From a checkpoint of a small transformer trained on Wikipedia.
Size: 9 layers, width 448, vocabulary 26714.
Each number is 500 + 25 x the weight over its row's rms, rounded and kept within 0 to 999. Layers, rows and columns count from 0. Numbers have three digits each. The size before them is the row's rms in percent of the matrix's.

# layer 2 MLP up, 1792x448, rms 0.0335, rows 1327-1448, columns 56-111
111:522505475494508457490497489475499519463490473523537505488489505467504492514500505466517482494500488459454516500450485493505470513506493468499504513468461473510478457484
106:510520496535513499536490469493472529463542504449465490492469500486539480478502476486473486493468519458465481508492484508490451512516546489496489496513524470528496510486
106:478503532532531490464485476492501471504475512513495504465527530471486481515465500487528489460508488498472524518469474471465533531557545517510508508489486500545537509490
099:484519474497496517539507492473524523476455494469490507527499497505490468516496529570457494488448475532503480531515474477521465472516500536477468492459485532489516476548
112:501494513481451519445493483491495512456470527492478465509462451458457497504507532479483502507510504513495530494468477477490493510492475482469458491439514505520513460473
103:531488493506527543483488484487519483531515558517505523483499486511525509475518508563527483519479481529478446485506534529479543486509521556485498508513437455544496534523
084:478513524525473501517494537497518530441485527506472460515500509482525449476436472528481507492487484522463458536503495505526491486517528489490545527494529448493521518509
099:492489520500485503478448532467488489479491479481496506510524475511525471490517469500484459451499468532498515474533507498495508483538504469504508473517478520512490485529
075:442469497492505509465505526510523556494455502502516470512482477496504470498518462490455560490507512515457469491480519508518490460485521491500470511511487518498501539466
106:513498501527481494511502494496497506479493480544514491468510492492454490466484505491467529517463491503501511531531509515550470529526513557531481487479463528518482489511
102:512476480490496516491510522513500523480523513521458473451507520494495520512502481481484514542495517494471494523475462515505526490514475524499497515540500466455492501484
100:490473495497531528492510483502438514486472491497538449481520526510449503497502516494489511463525503514464523512520512523513477519503479474505517543505504473517500492484
095:495465488531478505470528501545510489497486498501521499473489513481484493530468494488530528464467496486509467504475506510525502481512487495543525515493490486542461524509
105:476478476492475509528453471502486457472491469465471504449468534510473496468523523470519456484502530510477486469452463482491469483470461481498481511453518496506485496519
098:519492526484525503491491484480490497502561469520502520563503467463496516503472483502504505467509515485466482494478517473397481397506491490505466490512488472534510463513
102:449508527421480492514529450473452499502502471500443474508499535475488541501479508533488535485501456455452472506529467518498470512496521494485552497485489519536518452512
091:447499511522472501492516503480442538465474515458486518464494529507477557476505524518485489493496494505507500488477480511507529495482490462501489496450495517508524500491
102:481447490471493467480454478516440507470490492489487470540506485460465461494501525491510490470483493468535488507509471554479529516470484499504469515480498506483523485507
107:494475507517532514475509489519484519536470491492494489461523531455510493487518479479493510498498522493494475496464462517472473470483526505481491534484465468515502503484
099:487476463529516508533476505485515514492503506485510508529487491491499503487502483488488501469539498492492516464504510466477512503487512509484500472473493489508540527554
108:496465475503515488524509495495468555448513556480484541510459421476499487492515461471526505498508468477510495515527505513503506530495459514496520530518483474510547501516
097:521459498515495483515428482494473478477457480513508477509511542504575507484481495494493478469485479514497456473480503490453489504486471477504500512519469452432448468493
096:504530472531491448462492480524531490502508456493518484462524486482469556510505478507452502496466493484429477483491533512532519492493509526521513488487509462467525458507
113:513522477489502494490502442429510525482504503515442461458515463502516478462490502492531488520489481489501502478474468535540493484544510490475532479497530470523489491452
098:465496472547520522503474508489542548475507517493523520480543450507436474483532482508507492464464447501480537491471529530512475518524506498491512468456507526502467492464
073:526509484486530459501534497483516473511490505520524486504504488470520415492474500544479503536497478534521506522509512502498507504463499485508501527509511505541521503531
103:551502507547502486498494501516470538495487485459570522469540487478497497508495496491499502535475514484506499501496476525511537509455512539478475509493493504499476502478
096:478541522520534491549524489518533488452491470462500497507501515534566483494520489550485469506468521521466535517474473475517529455489506501544507485430491477501503525503
098:478490465452489539504446497510503510504492531541495477512513512491506532478528535481513471511452486478477493504470493504447554472531495497471480525500476506520470492496
110:504471553530505492521508504530549497441449473494477483488490487451482490460498490446486507525501489484507480485482492507499492470490483506454528462470476492491492503484
107:457466509527458506514466475517485491513524534511463492506519518514547474533502545467527509497501491475501495496494511517503476485511534461483513484496488520508524496493
118:517482501514445482504491507527438510472489497551503530526487491467471515454515493505519462517463484482497489525505493530544472485505502496514494518496507526494514485522
105:515472457480532518512532537487481529480454506496455548526499463482506499490524500514450489546495483512511506516497509493508512453452497519453510506506441501493517504501
095:537506506459458520519497489503538539498450521484500511490493502522480496477513499505509567511492469429529509526510502496490507518543545552493540508533508502555434503511
102:454510490499441436461512487514505516487497489498560498513513487500462475512520524467496496474521495505472496489502503511513503458513492479486518480493509454527452506453
095:513512478501555488504526475478472528516484484521495498534459489489476514548489525510475501494490508494542460494498490477497516531457461519477479454519546526520469511518
113:486500506503477502487496473508461509486512500527508440549472460530487510457479475468498444488453480484523500519491517483511544479507550464464526513486529479514516481493
100:434525474499512503495502478491543495526520514454554477486510448446485460547498434487463480531507524498483485464496497466471514529521512510499511502474500485494488501487
100:496509448475487501501501477501499540513504527502526466474484532460443510467515495473523499512522487477494486503479531509512504473492482513539509452498583459536470482494
092:488525509481508489491453497518500480507481517506467518509488463486519533491534506459486479523453442506508508496534462502496454545525497483495561513513504513502514504483
104:517491508508508523515509518527508491520497516474549509509549483496452467470580457460515450529476519458503453451518506511530527488466459513465514533481485498498556515476
099:477435488508500520455503465469506538496463508530475500525474502492503465504576478518544472517500497501516506490494497501489473436470532524505489471515462528472492465488
094:530504486522516510464480504537500544498516516534502485511512515521489458466501472541538479531519478504522499496517535512507499459470497456498491534535521462500504467515
102:463488421513495494518467473461484537452455501527476534509542491467485484468502447493458501494493451478472504497434472469516485523501536539528492522474498499502503512517
099:518511481514485571476470476541494483485450490534489508510520496497506489500482490514476499508471506508456513451499466502549476479507469486527502512510509485510447478501
105:481501537507511462501495507519491478471483511494484535461499486513498493491530489532501519517499489496528503523494472498502505491480515515459504473503517505440523513500
102:543476476522502517501470452468470496470500462518484518498461493455544484490510473466550487499499508483541501474487510514513482447461481513508514486517530527526497519500
100:457517474535505487543492461528525491462496542485491455501502507500484464511507520509517524508468530508501497504443493525523491475496513511446474491492504510554480513550
096:454520538481520492467531485479492482466466505523518470462514489485542502457531522476501503480521550504456541477527503485480472484487483508470479493512453488529471499454
094:468525511491495499525523495494506545527538486494491522494485477537489507500478509505509525532481541484503486518499493487485522481522502542506560496465505460505490463483
107:486529469531477477538497512514515523507506506443530486482538528487473458487518478467501463497510487525491510487463483487469479479570493501501517533456481519518535480494
111:467481489529476507503512518499523494500443453487520557487527491526483489482526459483497531508485508492489502493517501482473480505511516491489470501463486494497508562494
101:495470496467520482483466485496555468462500492496467497471490482488484523478518497502479499517475485520528507464512482486490495504483462452471501514498534527544502537494
106:543486500474465492455524521518470494487468521494491479439510500509511499512500472464539504507504469445506525496500469472447525500479501533494519512496465485521486467481
102:435479475524504471462495456501500507517485481488517482493462493546481496481487552521479479523496500426474510496482487485518508545522484481515494463476547450491495485491
089:496531487478509489474486466510492495455511544499539521465528490492501482552495451483500504531508523497515494488491507518517505483515498490517514508444480478481458501484
100:492508489538487551526498502492471491472473494498504501457482489527464487448511514500427480508438549485479471495470485490481488444505464543503469513560449477474533484450
095:470478503501506518483466484444484485532505473473466458504497504467486508499509525494471490490468480562458450490497508514465486505490528539443472528488464508508461486546
094:461514434505475537494458482505477451516472530535540466471477483479511512506464476547476505496505522503444468523494542508500476500488467536459493514466484496474481473480
103:488529480499497474467446477495505499474482522482521473498473466450499477543500522486502467525508504482503529499469540478489524534490479494497499499478511515480527488530
095:482518498519518448508435507488494502472539509506466474482475457495492491530514513504510507495548494502452547482482502501490489521542530488478507519482467492474508522509
101:507509508497535505511476477496518500494496481472500532463427518508479467456466522527530507485533492504523466503513501484523512516507477509489542480494490444510505473540
094:499507505454479491492502500538489536476473481500485452511474511482525485482517526495513474495514519501510459526504486479548521529517530496483477497497469469489435510530
098:488549478489522503516509501481482467457519467503471543500489489515444489493494499485516510491492485493483511455488517479503494472468515497499451531479490476476558489489
097:499529486511446473458533465515525553511507480493501522511478466463512535455477508517495504483486525509507483493460559485478490485509527494508458491498483481506497508511
096:487468488506515486497481503499511515535514486504438474457468506532507495453549483482478503506474506495474499479529503536536517480482530554499517476503540462492493516501
103:481487513548518493507519532537516498475497478531497531494538470518505471496479507512468485490497474542470480508501510513504461451473493504513505510479542490533503492506
092:499475474508481477487502486548499490474519525526514530428505479492521524535482434497527484508508503491476504494529492523498489476455524514531516508489497514532473532543
108:502500482504477493508447487514481560464481474498512526465527494493482458486477473538496478510496520514497462477533482524469513492528492494523475468431517467514513517469
090:495520499542506531509476483485524504489498474497521496533540514501518499442547502551494521502469509485480480504471453495473443471481489500472503528493488522478512484467
103:506500490558485559499513472515517491526516482512501478506482508464524428509477522515497474456504501485468503485498511526485520448477479477485467488505458509492539479490
108:462536513498439507505485496503496533487423511525473470486517526530507494494469526482516499536515464498486457481516496485497465495481526511489483469495527496495551477465
105:506497476474494463494488490468555508533467475480503476472484516567480451499521484481508486524471462500486445536510479502523485514486495473494501495460476472526532508541
109:467471481478495458467533495509472546468495496498467522525512505480460469448465524502491491502471525521473486501459521513477524485527520476497529511504478507526479450484
118:475478500528509523483559495518479473544473494493472512509492468495438472473464488470474460534504535480499481488511492510528527498463489509491490464517491492483500509540
142:467510526535549473513478475485468529570504490479505488514534491492467517529485550496508496503522479516470495485507532495470496489494569518508522517533497481501491534537
099:487499500518477502481505472523512509523534472529508490519510564501510519499491492487506525476498514514567526498520494541497495454549487522488509513507506516500500478479
092:447497516533498509494472526484504526470515465466499485521424468508496506458531539484511535502466490495542468504466523424538502513505472501499523482476482510461511445504
113:462510463519512479501484478490486489471469508461535539541491528497501485536545505464532469509495508493465512474498461538511497509486521474532507475543496498562533502457
099:483448482518503502485525458524491467507516506496537457529481566465499451486483474474536532501467484472470475490500475503495494451481467513500454494472499535532539556468
096:517500538462481541513521477488513502484526487522495508502515543514505494498453461515521491483489537483471469459512485498534479553506479470511478495459491459473442476489
096:507490526545506513465486458488500506486484541520473507478545490497483513511512490525494505462488507533495477488523532522445484534515502455469489542492480492507544467484
082:502491526479494540524487451466549491467493500543467462509512461515500525536540488468505478487497500512466503543515516522468527522490481525488517530460480491521481496504
094:486499480482551482481462494497521533482521468474516476471469451486485516454487472529527494531483498504518495498457486502508523485486510532472528452509461509516498431482
095:476517490501498502510476501478479462481512495511469481493540488451452445462507482538484498520512511491515549508515469509488467463464488521439505507490478462521487498520
102:482528530500536533530460489484518482492534476496503502523503463512505527528460512521495499495505481484483494513500518487499543507480502492504514514492475462518474487502
092:520537473535493476521478504493499521455483480529487476509502479468470482516508519509461502524519490481495463513482514459478483524486472510485479486427510534476487527462
094:503508464466548480505482487526483496532501528479498473548524474487513454441509518547547475517471514521519474512527488523500503473517494567506489481524489503501517470516
100:506479504505510497466486507475524533486496471528503516519519543480533513502506523449479499483518495468482483471479461507494517575460493511534462482494474473476499503535
090:520514501545549460500546485519506503552486476542544533522515523554519478531506503527522484516492515508473515502470476508467493503480495508504507510498487500482466477525
097:485487463467464490536484491485475503499499466532533488516532498494481490483526474498510494495444473535489450500538484479503512458533490498447537492458505536479475483512
091:521514496481526565504461494529511497518502527486497526497528480489507504492516489459526449496526484509491525539476487479498474497485442535494488498538541535533476473465
098:525505532511492449479501508476503520505500450498524412505458513501472526451505546508504459498507509508489492497472491521492464527515473459508505502539495466528472482521
093:493514449497485483539498458499515496495501486505495520529504544497480533500487513518518502530482504491467485464532504515476502485502479534484481458481476448499505482473
095:491499481552523519477529502490497503503504517489544497422500487485485502488507445499473502466446496481470517519453500536492515552516475474570471508492478486519488541482
097:521493511462488470466516499520472473493449551558457500513458500485478510529485475512489458503506518461504477537494490495469541475534512509502510513480458489479545509475
082:525479513495498500477531471508456507523493524481484482464494482469529526538504530518479502533484522515487465533494533538466468531487476489474498500515483583465504479511
099:504503476534508503500512488494494468482508469502463507471486496526500509452487499531501471493481537502472494482514513488549494440530499506461436470526542516559510493507
099:488513489529493492526514506538523485490533504471478503549501524504465510540496532494504540500511543519511463445527509539502513515539569512482454473462486482494538524485
105:492527457485495509487516500488502493510523494481500492475455488496529503508499490496508522480499449461550526468536468483507534501494498503561512492487507469510526511508
091:514468476477483547502544496481469468511503495495496473457455505496502488484538507554537480504507509475512500517484446490492531521457496503499509525485470466479493446539
096:506510515476478486505518509529494455504530487489522484498478427504492487501499520476533486480525512535489535511511495492462514505506482461528473512550465472526519544460
116:486468498462501507511462479440476536468500507477533503531514523496459467475521488495480535529494526498508516496509487504498481527489502502469502501495468450531503500479
099:489457527551499500481520467477484521505525478513500458506491511509502507472504497478478516471477502496453522491472473551518489443576531525490521483488503498477482494512
094:520538514487480504487492462453507475541539485477513516483482506521517458495454541505478501427471536490492473498535495509535508469481509527440466549494486446520523513509
115:458465490508473448498507484492500508439489515504505484537453540508520472497483428463463497557466481519466469515463507498496574493517500494480482497501492527497494474475
084:448499516508460510497476496505478523471505500478498478511477521491493512499530487499491501472515508479449444524478536548514470471494479512522510486524493493541503485488
098:531493488475529540514498492484503491454520500441480505470481519483504494471513475497546510481514518520509480531526495473542539524472504493495522517486455474529521499493
094:525493508462468482496513487460504515474467479534535472471480436520470498499548534496500522527487501528504493507506488525512479465502464489512468488481521540505530493518
095:502452476495513527530487509459512499494459510478454482484489491474479512490574530515522443531527490497474499534476521536503514512506551505467481448514513483519454484498
098:527459468505427508457498500476461493485477482493479498505497491506488486523496455509489457467463463489576529505520498469519568455474535475489499489480493489481498487479
095:459514476519507519511505494516492479496491533484521491519517511560496481463440467474511515513491508482460495489471482505484524489539503492481529491498507509487492499514
102:501498511526466457456486516507489528467478503502539514481410494496519494500512549517505494512480499491522485489526528475472514492508456533470471474483511522533489505486
097:481501529512494491470458511480509517460473515466462490494470459487487482489525481520496439499504522530476497484468528473439512464517483442477488510508481465515463484478
091:511499490516468523514480476506541508505545506448518507506492488499485484485512491491515490475499490501508504472485467484563491495501527534466496509527505491501486475522
095:508464487457422481491495476490536472508473522463481502479508451534463514516460473501513525523511530486495511490550520472448484514490502470502479509482448523539528458524
093:508497472479493491445534530497472511486507499503463527536490522506508500510473437485476454530537507483488523517518517494517475469492518518523534470478502473463533484499
109:433508514532542539509532494489468523491513476445492481492493454496508489488507464521545493533466481500485457492499486519502472469504519490509493503462491503484501514505
100:493529447492513526505508499495479486498481537507480478498504430503475513509507486499521480464526530497484472489534489535456507520535515519503535487509470466528537488534
122:465519483535481485451478462484487499481467511528482519480477502492477503515532505490536463528468519449493471525473478488500529427513493498533522479492477488441524548489
103:505487523517489487503516443502485508467487510494495473526519498501488518507482518516536503497495476507444527524496516468527470502501490510500503523513510480505502510502
093:443472543545536494499504481521488520463465484517477448486468503498530482479502476517473541492504518504474446512431477477478470486536455482493460525495480460466509493460
# layer 2 MLP down (transposed), 1792x448, rms 0.0335, rows 1327-1448, columns 56-111
110:490460527532514510510492480534493487521500513458475474509503478516495484489487492504477506486481503552531469470522501500497512467468482514490510489511502492490525529520
103:490476493498504502447506540506530498533472494525529516496524483504459536521487497506528513509532484536547499487498520486506541472478426514517498492488471548459464488506
098:507502499502465497525508540516471531478531510471481506535472475541477510467517474516486499538486543497522458483516496539524478450453433479505519505479521498463459488510
096:506481537481513479454493467528469488518526506512480475492499494497507521483526482437542530525558508467494517485477510506479523509484497450508536484520494490517504521463
111:481500486522521475534490497482487476535510471504510518487552516509513463446488432514498492497475513489484463489525521537500537500501531499549542516531480484497494531492
096:461507507501475479501504530508488520492485444493509473518497531516464514545483500441486500494522535475500527514511474484516470514492489446521515489490567539457490478467
084:510441463492518500454505463488473496552504482569511523496503481513484536529555493464491496531485505494514557470505509481470511503476465496507464462472485524492493487502
094:493510462494512493495547473506516519518500545497520473516504525489463533505518516485510541545517559473515484544481486508493524520436490541507490521468521470480509492454
073:523500531498490493500467479483463452506523502489495535485507504481489527485501542517530454497486488502538494522538507492461537512500490489507504466495476526499464472503
101:494517493468510497483502483538499502491487538459468511505481500469539480548521481534534492499501527496493522443434477493462534466485457442479513535498530486484526500491
101:497512518529509477511487478496487474512455495471519509529481497498494474521486506493523488469501497514513509480508533491509465489478518483517490477456480523543486506492
105:508520501507470496509485490476546492514510517516467560473501489487546498487476516481523469532474499501511504454468488499469518487490533504489494463495479524515467503511
091:484506494476527513534469497460472503537529501503485496525495496534508501465538473498477465540517496498475518502529494485468514496483516508474494488505500486460531481498
102:507500520503524477468541499476506555514505506505539489530545465485512513514498476506481524506478473463510498523533489514495538494523513497507527476539465514498519477469
098:482498479497482484496490507532510499497446511480457482447513527536534491500518510489495480525470479521520488479516486495582522613486489532491522503497496513485485520504
095:552459484562518516501467560511512517509485516500521551477486455509499447479510497461502454499501529537531505466453524488505527458492481512510441486499487478471493542494
079:530507502478535505495485474505565474525532497517493486513495487512492437518494466455532512482510475491479485513525517502473470494537485527474502495537481490498498469498
110:526537486515506533503555501461533501524495516527522527474469483512517505504492446488490499507521498547462526477497525449503459479498518510489525465486506480528469514506
115:489511501455444498518488497478521472462509504506509508507476465538488519495470503516529492489493481524515494508517504465511513511541461501538516457503501529472521458528
097:478517525481496510456503471505471477503522489513484500467532522514508502509506506505520476530455510498484470534478473519497495493519479485507486507518500512512467475449
106:535502536499467502473506502518531450530482452525526444484546567519512500461486545533484472523498535523475496505477486474508481491482534479474497486501516514507473495504
096:487504478459497506470561508494500549525526507498490526488488452488456475497509504520516538510500528460500525540500491524539516506499512514464483457496509538555545517514
091:489469518489518527536509490465493516484486545508504530523486487489521453502472514495563482503547508535551503547500495475467486497490496479480479496479471520521476530505
121:481507502519488518506484536567496461515503520482556533522476522488489510511527496516460510457482523511502516536525510474460504522454523519509442518482442558496514519532
079:520517523469490475493554489513476455512498502493516486532471560496565519504473509496505529516537569498524507527521470489499543485500519515491499527520533507492545527549
078:474472510495462512524457457527488490460530482514478535484511501522490559488534471491503508459503503454484497478502478487484476504541510533514508494521469509468455502491
097:457520495479523518486494474504535479499486516513452497531438504525515488512477516482498517458525494521499480477512510488467473509555489476554520471505485484496531485502
090:512485486509475505461474501463484522538524512539529501500496482478448503507469496459518538488532459510538440495503529519482506538512489497442477510549506492512524485501
093:488502534537503472504548493477496482511509474466500520490483482513500461486470482498485520505537536486513497507538503512539449516493493499537528479501506484480506510498
114:519526437466493486479501487468448493545548551498522485488508513519495487541497508532504494480496499517454515510515488480507500498524504473536469519499513510513508467510
107:541535484464553481513522530486524517451463487502520492486501495480475489482501479531468499501467514515475495485487474454491518513499457538502467498489509517495486464515
145:471507492503553519484500479480580479518480505462499480452514499539508478512492488478476497472525526509497514470521514495480517484483482500482496476520467462490478513491
111:466535510504452485473472475523532486486532507499555468490500523494489485492483474493514504469510531497463484496498500508492473501555487499502480489489541498497496485492
089:475489490536513453487512484500474460488532506503468511505488471472511502529489505504486412487486521587488536466482491485502480465451426460503459483446509476460546495504
102:543482504524556547519494511485515495515503499518442510486490514506545518492462484511503503527495495465515496524504516499475478540514504514502484511514499529495531476569
092:471486494491448511489472535469524508478508504485483487489501516516499490454533492484517503500489491505472524518495486526485505470543521454526528520482463480476538489470
113:504486485495514513534495528486556517509475496465506546463522529505479487532526524531492553504517509498453477469514480491502471528496439518540459499482456515492503521486
095:540480515517501495491477509499452498456469471547441503494489531543480525453511570513523512457476470493509510537499495555537490477487477491503490477500478487500501468486
096:504499533530503495484494514484510466469519482501473520522511470529509505539502512534487486499475519521493536463545463492491507538502499501467521530494425509463525518514
101:503483502527496499532530510518515509492502486497493482472550541514518465499485477528511488495567567476498480492465552475509539463470509510519454489470494536493491448516
109:462502481479472467462484460475483535472506473540444508466441494528520527519454520525482547475521488541484546551467485499460459517546513483543493489491496472494447484521
097:516557503484479476554478536495490483503545489463508510470536498507480523512434501479433527503511525524486501521497501497524522564536466478484529512470521472541505515489
089:456496515478465497514525493462499490499496497466513496466487491479516527518513502471487518480482515484475491511480451476493501527506494544507521461482482525508485531481
096:539508570485514510498536536515508499530545494482506477488465534516522523522506537535546498522502503499498500523550527515473530465529480499469504504509494485509500480483
090:464473499516518424481489504484507494498515498463498490506485474464493484514535503465532476487496497465520478516478524497445501511471504506470505497451461506496539510482
114:498461500452478520491476501465529496499491461545463484522495449501522505482528482504483512486501524518494456505504490497504490536505450503552519523498452524537508499473
101:442497511481512488499535541512514529535501523522508502511529508546480511518486516527481511480514485511480491539492492498473540532511490508450475485493470470496509489494
094:505507524503511489474505532459463518532498468508500543509485483509527533492467485517467481514504484491496500486542497458504524513501492504527514509507489500468512478441
090:517480448529476501527449511513519527545528504473479519528489522486445473558457471507493495511475445505540444523443503518510533500520516480523520493489553512483524481507
088:528484471500508501492492513482485475482469500503513455491519533470509482490496476492496461478514472523512513461511526498502496504475475485486436498529491530504499526543
098:519494500471525535473500471516503488507494528534454516502469497518537527531495487547518546507517537473508506513535509511543534516449524495511469462516513489494493528500
120:526536495475525492487485494488483509491571549504506445495466520494523520490470515527487474503517496526492526489484482505533521478492482516495513500518530503495484420483
105:480543504543478521505506495503444517533492509470517515505505510493556450528467494498507501481529527481461466510478482495480509490514536519513490484494483462468498457516
110:476522489501490511530468468496543498509527495478482512558496505495484486484497522529444520490507522555504476491472510513542476490504475461479459495489516521461511522496
100:539515522490494543548499525472507483494523527508467520513515513449546508539496451481510514474474490561538463497530489524461471455486513521494491538515451551513508520512
087:519478509545471504521510550521516505517496449490474472538502507506492491474494547501474481465461479488492491515498500489499480519472509493484475501514541511526526484520
096:510481509465530450465486500512509516531522496487485505542471531491527499561501473497568535503549474501521554508528492525489502542486520445512509479429541524532488522527
093:500517482504477472521517513536508501472469498521519510474486492506502499489511478495547511511517519447543519479486483493525473477524474450533508469494531460520522487456
093:522487540497510491540540539491512540471517462484477515531513494519459495486529510449515480505475498501546528459516446483485509478505511430523504491513544490522521540517
099:507442505525500546535540505503514504516500476497483504507511528528495515455499472523493499482496482527495470497500457517501468451547521515497502487487494489537479493450
090:523496477475466552487557494495496509517452500472516512528505538504520506485491495485503485484467508495534445512547501477522491484442478515517519470523558513519515474485
096:492478495498466480486521527521493524488500507518523443529554471486511545517533479450482474498473510485460498487483467536513486491468500505507479517493527519494477524446
093:488500487532523478503511510447493486515520522517497523477495492521483493525487479471477530491472493511494549477486497526458482492470478519501494451501536535506554495460
108:510455499516493514518495490515508551539468520483494463494495519482540485495517489509497490516531523530516501559508477506491475483545488512481522480518498491523452506496
095:475487491458557531539473553503470447500494522515490494487518534539473454532502490492524494519496464479488497497506439495506513481504458524493540507495497515507496486479
098:505531519518500513521510503494489493505477523490552526528547475489488512573448525526512478489531495482526480503501524467484490490511458443499461502489492540528507506493
110:501500490446494513477461447443471507514507535457495479515464501451486518505525461485527505537472526465535512490492455491494525542522515478482479487517439503476535486482
095:513525527491513529510494514461520488524475497478491488565489511521477459484513545526486503495503470512495504478456509459481488536539450472473486525503495493480514461488
103:483491523497518503512538500508524456533521529503482475518461473503523521508513501466498527491483505490493551528451494471510484475483512514470504514553477526496511459508
086:484473504468494455513512522496473483495477508514481509486458490476488492555458506473493478494501488537524517530505544502524528512516533493504484480502479453525479494532
103:496513512469480460491505524504475512462480495476487507495511505551492547456523459469491511544455499484535490499507494474485472565505520486490522521503536497521474502493
117:520441475476521488487493504512495443503556471526529495519504450468472482520511470516515529480479514572489574478511491496498500508549452514511535523523487468474467510540
111:482487504534483502502508478530428515487550531481491498507511483438533553508469489511487517473531551487513525436504496514479521474482505493501492503522490518476467498456
113:527510518523481547539492495505524455510476500483523461460464501487524518542509457506505486483518470454514499504517464469546455496491473513502468475469494513482526544504
153:519491464438468483544468496479500520489519502492530463464494545528528528499526516524534518456479470508533495511472507493458478505527523485491492524470500501517512488487
147:484485499535506551503476496501504519524460523484487472488516525481458533480481500479521457508463502487506492476511464460487512505488507510523453532505527505518484492531
098:495506501480500530489505527480506476484464509465464493478506421498498497509498532500495456532491502454439455494466462462525499525434514459511477501470467463511529510508
087:547481513465492500495540467511487499529476509524501508497557517505522472515494468504490457527535520492473518491534464568478480491493525465500517520527515478502504556512
126:516489510477501519491491473519494497515520487535449464461508443470487484465463477529494529517502518507539483524510517476484513490516479512477472502461500498440459481536
095:509525499486512499527457543486509571477483505475473525481534453510492538513514506520455470483516503520524507486506514478505488520526520489490526503523502464476461469532
099:493488457519524464509478500502480498518478514466482526495485439483501496487536551461458499518507485518533534523496521515486530456489531491483534481530501519504541511513
089:490516464460472499531508507517479497501530482482536487509497494509507514487469510467513469526486488483505523500498427478528529449466502533534499480514524501495465536512
079:496510505497505456472505558493459501549487520452523523500492526509487444479452525509494507519493475508504502466481522463543477491514513470490512471512534499508539516477
093:534499492505423498503489523495446455506484532490474493516506526509485462540539530466482516481501496487478519508521517497467449487548481467520465513495498503506506565525
089:523484485499505512517507505501502544522472485486500525514446481552548518547483520473500487484499466498463486493486532508528521511522520457539493481506515502482488500470
101:509479465504467468470513504491467507495476499519479510489464533459503482447540476493506509515503529503527476475491470519483438477508505493481494487511497534493539518482
086:478464522457501536478506474487460452530515523470503508509508535512517507487493487490515527483482503545510552483484486510502519474548510490514530509553498468497511474537
088:489491532533468521511516506478528518449508503516512511472473515514516526565484477430478520488505467501490522503472533459512472513485491449510478524452508492499509487482
095:496501492489507506530514457503461464493469530463494454462470445536449505485481453535484502511474489531519501509508531494507478421519498485463528511495482500525493487477
091:463479485454469520488464529494504519439515532452454503479471496443484526473491502476487524488500482475529475509524502506530518483517495492512488477490517480506540537459
101:520506561534510490460530506496505505502492532464458496478476493504497498503496497489483510491536513466499543499467522526483486542443496477542461517529493482539535518467
091:488497494489474470493535504483527500488484482533522503529462495519497485521484485549479540506472524471520476486518501528512512513520576464491529521467481465463490524540
099:473488470500508544517523510529503504487499538507462597470535512510537475530495437500482526500479515510508516474536501488511525468500511559497488521480495514488528538483
086:503476539508483528477498550498488517488486512476512481470495456534493485508511485484490490484515476518512508536469501471517484512507505486492499529519522531499493496519
093:490521513453465483496468497533482463465480457506444509549512504504530481479508523509536505518541494498514464485526480447486472440484511503419519474502500508476501463528
096:491514494544507516517470507456516515504535472438509521485534512502526469492528516497510537500482474542501531470514504496528455496503485501483488487510551501518468481521
079:470498493510462508508493526478512500503503479522519521533515487533494492451503476494529498470503515466512533453499472461514528478507504515567463503463496427503489541501
103:481497511442488479499487493516472533522470528488540470545523497466480480543490496485492536495522487469517488502463489547457484548475492493515537533467443490459484490488
102:495467502508514527486512451462475513478459503533512470453503448475505493453500436524496477526484465491496539553475489491482505480458427484526555508543509491508463469519
105:497484549502495504523458499496491497491441511516503521520544496495467491498490495492481461532464538516444476530473538507486468479477475509426492496519488510490475494492
082:474528518520541470463478502514531532500466496502500499541519499521506511510448484436452511504491483517492485478508540501515470475538489492476476476510491527537507542483
097:508480494515508521486464510472497545516462535498480518489527553477479501491489472530475508529472491468478461512471496525540480485508504524449515516447513516487483446505
141:495520502561532502509538501556513448519480477507453485471473463489517516501480523510522443464481484496472480495490502493505520442477482497531475492476505540483500493514
092:493525482448483501498487531523525478491470519470506538498504498478506503518485504512506478526512495492550440502491534443498508517441469503518488517511504516512526503487
094:475444486524493479528497517551492509473486509505478480493497504515485546491528446485525489564512467519503526497465500498465486536494456456530525475493500532465491473491
124:516539501479517562496503506500519513527520496489493511461533452486485522519540543541532511460524517456528502472533473470495444484482489504513537491488496481493520535518
081:522502496532519509483528487507544491508498497544504505486501464496502469506468507501514492525496498553493532489540445440495527544509499492491503519466524519489509492506
093:465491512530502454503506511515490511512492518550524488518503474528489470533500523511468499532489472448490502462469498506457470469534516528515471487493551533490499510500
095:480499479554515504492486508542482498515525554460459522534519548463509514495458446499485498462500494478502508489509511469491500531488534496486519491504469447513486527484
091:492557543518489499463499475533490510508522507506551508475483507532543491507446451497491561470461517527527488475527479468475481482493460494523510551492461506484529509499
096:490543506499553484554506486537529495487507516498516485510494482463493486482506549473516535538526542531424461476485497519489445516495459530482509501513485499506517510517
091:528502513472474495489498511478505525500513477531479504490486482455501528499556552520483515471518501518516502500534505489514454506474476537523476532500505492509505524473
101:492500479493514538526503507490522444506504486469452474516574498487460499502480446471515501507509490484470521489462470517527495497500540467507517530506488483472511512533
095:515517461498499498540521482513493511548497492525527518475504548511509525516484500467515551498486490462521492537512447526544471523495516539528471468476519520529531509509
081:507514509466540483501506511486484489511470500538486484482489523489504504505479519498476488526504493498496519533510528509443505521507464482536501497471493500485506527490
093:490502527544547518507492512499461510508500494535520500522497529443514509474524510492499473473503477493495493511473475548550506493498488525504516492497546490459467527476
090:485524530516507515545465460525538472507482516517528479473518474520475506489537556534529552484494501510505470482479478521457518521531456474467489521545475532559474511507
113:561475495456469468497473490507531492494450520543497528515505536483480533516502556485467481460542537480496508525477498472481519516478486510483491505523493491515505478469
101:496468547509493480477502470514532504511535446503530509498498541519532467492524511481485505538494473495523537499488516480528510478463492484491451523511553553494477506471
139:516475498478502503534530520508499478517496502473500490510519476495510488464495495507463525496526494547510523459507520515485462566478495491462484510507515496565470447508
111:505504470476515532514487568495515496503506502480496524446477486495479484503509502469461468488508511512559459488481492518495509499472513501491498491454467511532527495493
086:524548474463502523494507490493479502544538511475515554526509517515484520534489507482525462518503485494510544492568520507538517512455536514517559498510507507549502508547